Weights of a small transformer language model.
Size: 6 heads of 64, vocabulary 32768.
Architecture: LayerNorm before each block, no biases in attention or MLP.
Each number is 500 + 40 x the weight over its row's rms, rounded and kept within 0 to 999. Layers, rows and columns count from 0. Numbers have three digits each. The size before them is the row's rms in percent of the matrix's.

# layer 3 MLP up, 2304x384, rms 0.12, rows 314-356, columns 64-127
136:447446464414498482547501547494430506497459515515516507495557392497529495553554503496499443519491491516569525495465490469472485508535472418558575495520550541527561510468518537463506441457447509
071:475531402468468449513506541434500442511557538467487450522474520483504481566557460539542531474452522477364577527465471521497515468514431494465512466488542520538532536485520473490484519438555520
056:494552539419544535540533511463508568432535494546453530477520488538464602518436476586556505505473513530475495489476508465498516522493549512541529570509550505505486474506460520500384539510361481
126:526551550510522431492481499455537549526525545481540487395483483410469511455591439491511452497489471483488517536590488521472563489518525480437490463455484494492489456426461532414470519501511553
080:532528530473587604537485561486417540466481542544514539399554482441520521520474510552490471457499504476556526471466526556490510408439467479493530505581554504537495480507540517495510516495466567
063:578502493468553445471455476509447515547499377487512587461550484534443537478492526505492457480461476521468555516467495435511548550486526406536514473501467481557480501514474449475499462452493560
082:530474489521509482468498482451496469538528554521447485500536469483488436503560465549531471517456496454545410458358507606463523420567540516554457511437504555467539470503475515458489485508484479
100:511390461455528457520484470474427507489508550521543466471503506617497447538508431503577537497488476551455503417531450454507575555482451539442474447488478449553513461509565489540505541493496530
057:473483524484504466509512410518521542536566499483503484469479524581499480574481474500511462465457488571469476494463533460480500489478473491519517517434447491549474478544491473533523511480532524
044:522450532442506444450527543478542475464490426536459475455499474565550488464556523531538499518446534504448526457490517480463431440590497467476526521531510538440480478552487473525580422459425505
064:545444404534486495475543482492487498497496539424471483450417488419546519527540500532565491506510522503467575563420538516478477526509505510536424524479491535509516489474518483472522556462510509
117:535537529486508476481498541534491480470545461511517498546550486462422595434468521418556471482603488521485490455449560591524504502550481487571493420481525539450463500521465458522494566462509508
111:582511531458474518523521465525478478471513513519477550499501508419522487458471552504554443433463494564540543509525445452526520523527500426525523554439521534541543469516527542537471540567477541
068:525442476500476519587518553458423451472583528526462495533458492507505462540519487497433529505505518489487520523477572513497564417556466447526548552480546505441461555436464468508521561477463479
064:568492492533521541524479494533473490457518511554490560416552475455493519532461542470480539433434453549514520518509528502462453475484573464560514471489498427536530568453412607513495463507494464
123:471469439582524536520500579527503458487482515538533499485541511493565488463507495476521506518565464506493444457553478466509503502484460496483506487529536573550563558494449541503526475469449546
073:477533540508474494463511553465516485500483481513504505511570499552504424410479437451515544577527518516596586527506516530542537539469480544531495528529534529565486518568429549387543545536487541
103:505526482463464540501503460552438477511449475504447526487539544429492485499523461477499557450513398536548452527504468522530534499568518519657534506589424502523467500449511528483493556531525474
062:464445534453498490498535472493473486410588519514450527472606513448448497506512479485541487432479505459513506511526408536511533470499502547490498498486498568565547459500462463585525492476585487
053:513453487493526498475498503547524472521483527540486494540509463533532477527547532574527516471493579467503509461452475526442450544536534514481466483509515490502509433524488512433558507516417532
056:531489463526540521521540557466447488523534542486513501489491525493534506553464523576541479494466419453448416561463473480521445427491421457431468467373597513538491463467526525526557472489448513
092:431566504559558516459489494545500418514446524480506499525481553435543498527538471457484332502552472523505506483519439497504503450535481472434585495416486453438573507460476497497497501549558543
092:503530540503464482464455430465469532503525509529426516471494478410507510472528475475442503438516505422471538443447465480485584514540469413602589500545431492494553521485480464508405544496464480
144:567515490617549488490517437552514577407470520532434525490495464467516548514492524490507484554499577403444433460503508481533472502486568485479513507420540584497510512487484562417564513480539489
118:530544482511541518476510569488494527458525348480545504426494456529416497530581513460487470453482497442476501475484525571429557491484448403471476541496507497458503505533543557471520511507437489
104:433551439482419455478537388564478570500492478458499508416477435502538474489486519472472582494449446464478537500546537526467435512525487543493495443482510525442410501499495451571476483471566462
114:521504465491530452546449542498515593548424553489460547516501427491424530431490432472453540554444472542412522470506462581538522553446419492479518461552497539528549506540546449510418561513523546
114:533553478518481514509471560481535474497499537456486457480459543520444496486511499523512547458508494449497482457523499463524549486531461497484564456631422507482514489505526468486498467470488448
087:515524547482468464507502450518485495517505515547488460512420458472490469460499524519505546525487424504508529505515448516468546508533476496551570457526458474497517464487444488547471463564502484
088:566573498475530465495555589563444493455503437475603497439452409547474565499596568491538494538469469501475541510498528489465547544548554477501454470517573555444492505449495556475495461507577493
150:532462496472569577493514514494455555411497526490501512551500519449535515521408497509474471546491538541499498456438520506456534525574480498440500518472532518532554584498536505501535445470512532
097:573473537478471501451505522444515447480505480586478541511466501510508434512503519506470480441457474415480567467523478502488498488500534522572584494598416459487542444396461540474508484513486512
112:502432393523555535499493521522564452567500497459512483492501504496495509517403542482540553592506496462468490486502479444489482567504553530524478532442552491432550537497387552571572484553552440
133:484550578435533440489415502541519512598431415502472487510531488560501593492466488469467520497475443589568534525504512543524485516538547480419465527474467523476455535601476545510463514486524475
110:503430530497509536557457459454483515503516518518511511481504471494455530564419467527499513543530430538436480462483521492507465537497500509561538525519509544474508421465523411595427532516545430
108:518430541504501408436480445548483468538515495511512539571548492462504490514474550480504543548473414458428514492514552577453480453529519516381574538548466508487483488464476473451483475519505521
104:553478507460453501523538462475482556538520498528543461515515494512451486496490477542533566526498464489493505552430514520601544527468542447517399524428584501484512459493468462481502565493469519
066:534532488524514467450448554483524559491488469570481565513521451542535509501493509487490492464434541512507500552487492512473503484418526531490502480517462537491488480563612472473534500539525562
136:536587476463507485476496541512433476501478534546423499509519474550464528485572480499378454612498461443421471467477470532474530459516492521531470566522488442509459522471499524501515563456504474
093:515449423585528491503470451448418505609483518511517511467519479488466499455408529535527549497473475524463451484511481492575486578515474526478498512521542575489580498556497466451477501531518516
099:460463539483537531530502464544477575466483429530535515465495525570439491549460495588502534473489376612504471479417492455489476534554605486445461536436486517504488473532432527470550441509432458
051:532463506474524517493514506475448403516494494446494472548420480500424467507511461426561440567463552503474586523495496410482509524533538570424502497497440494485504527533428552601534519478534462
087:506513522537478481529549434572566455563462450491458426523530482486498521557519514444515487435470505442580515467543577484554455564556547505538482459499462459549491517550471445543550522526457501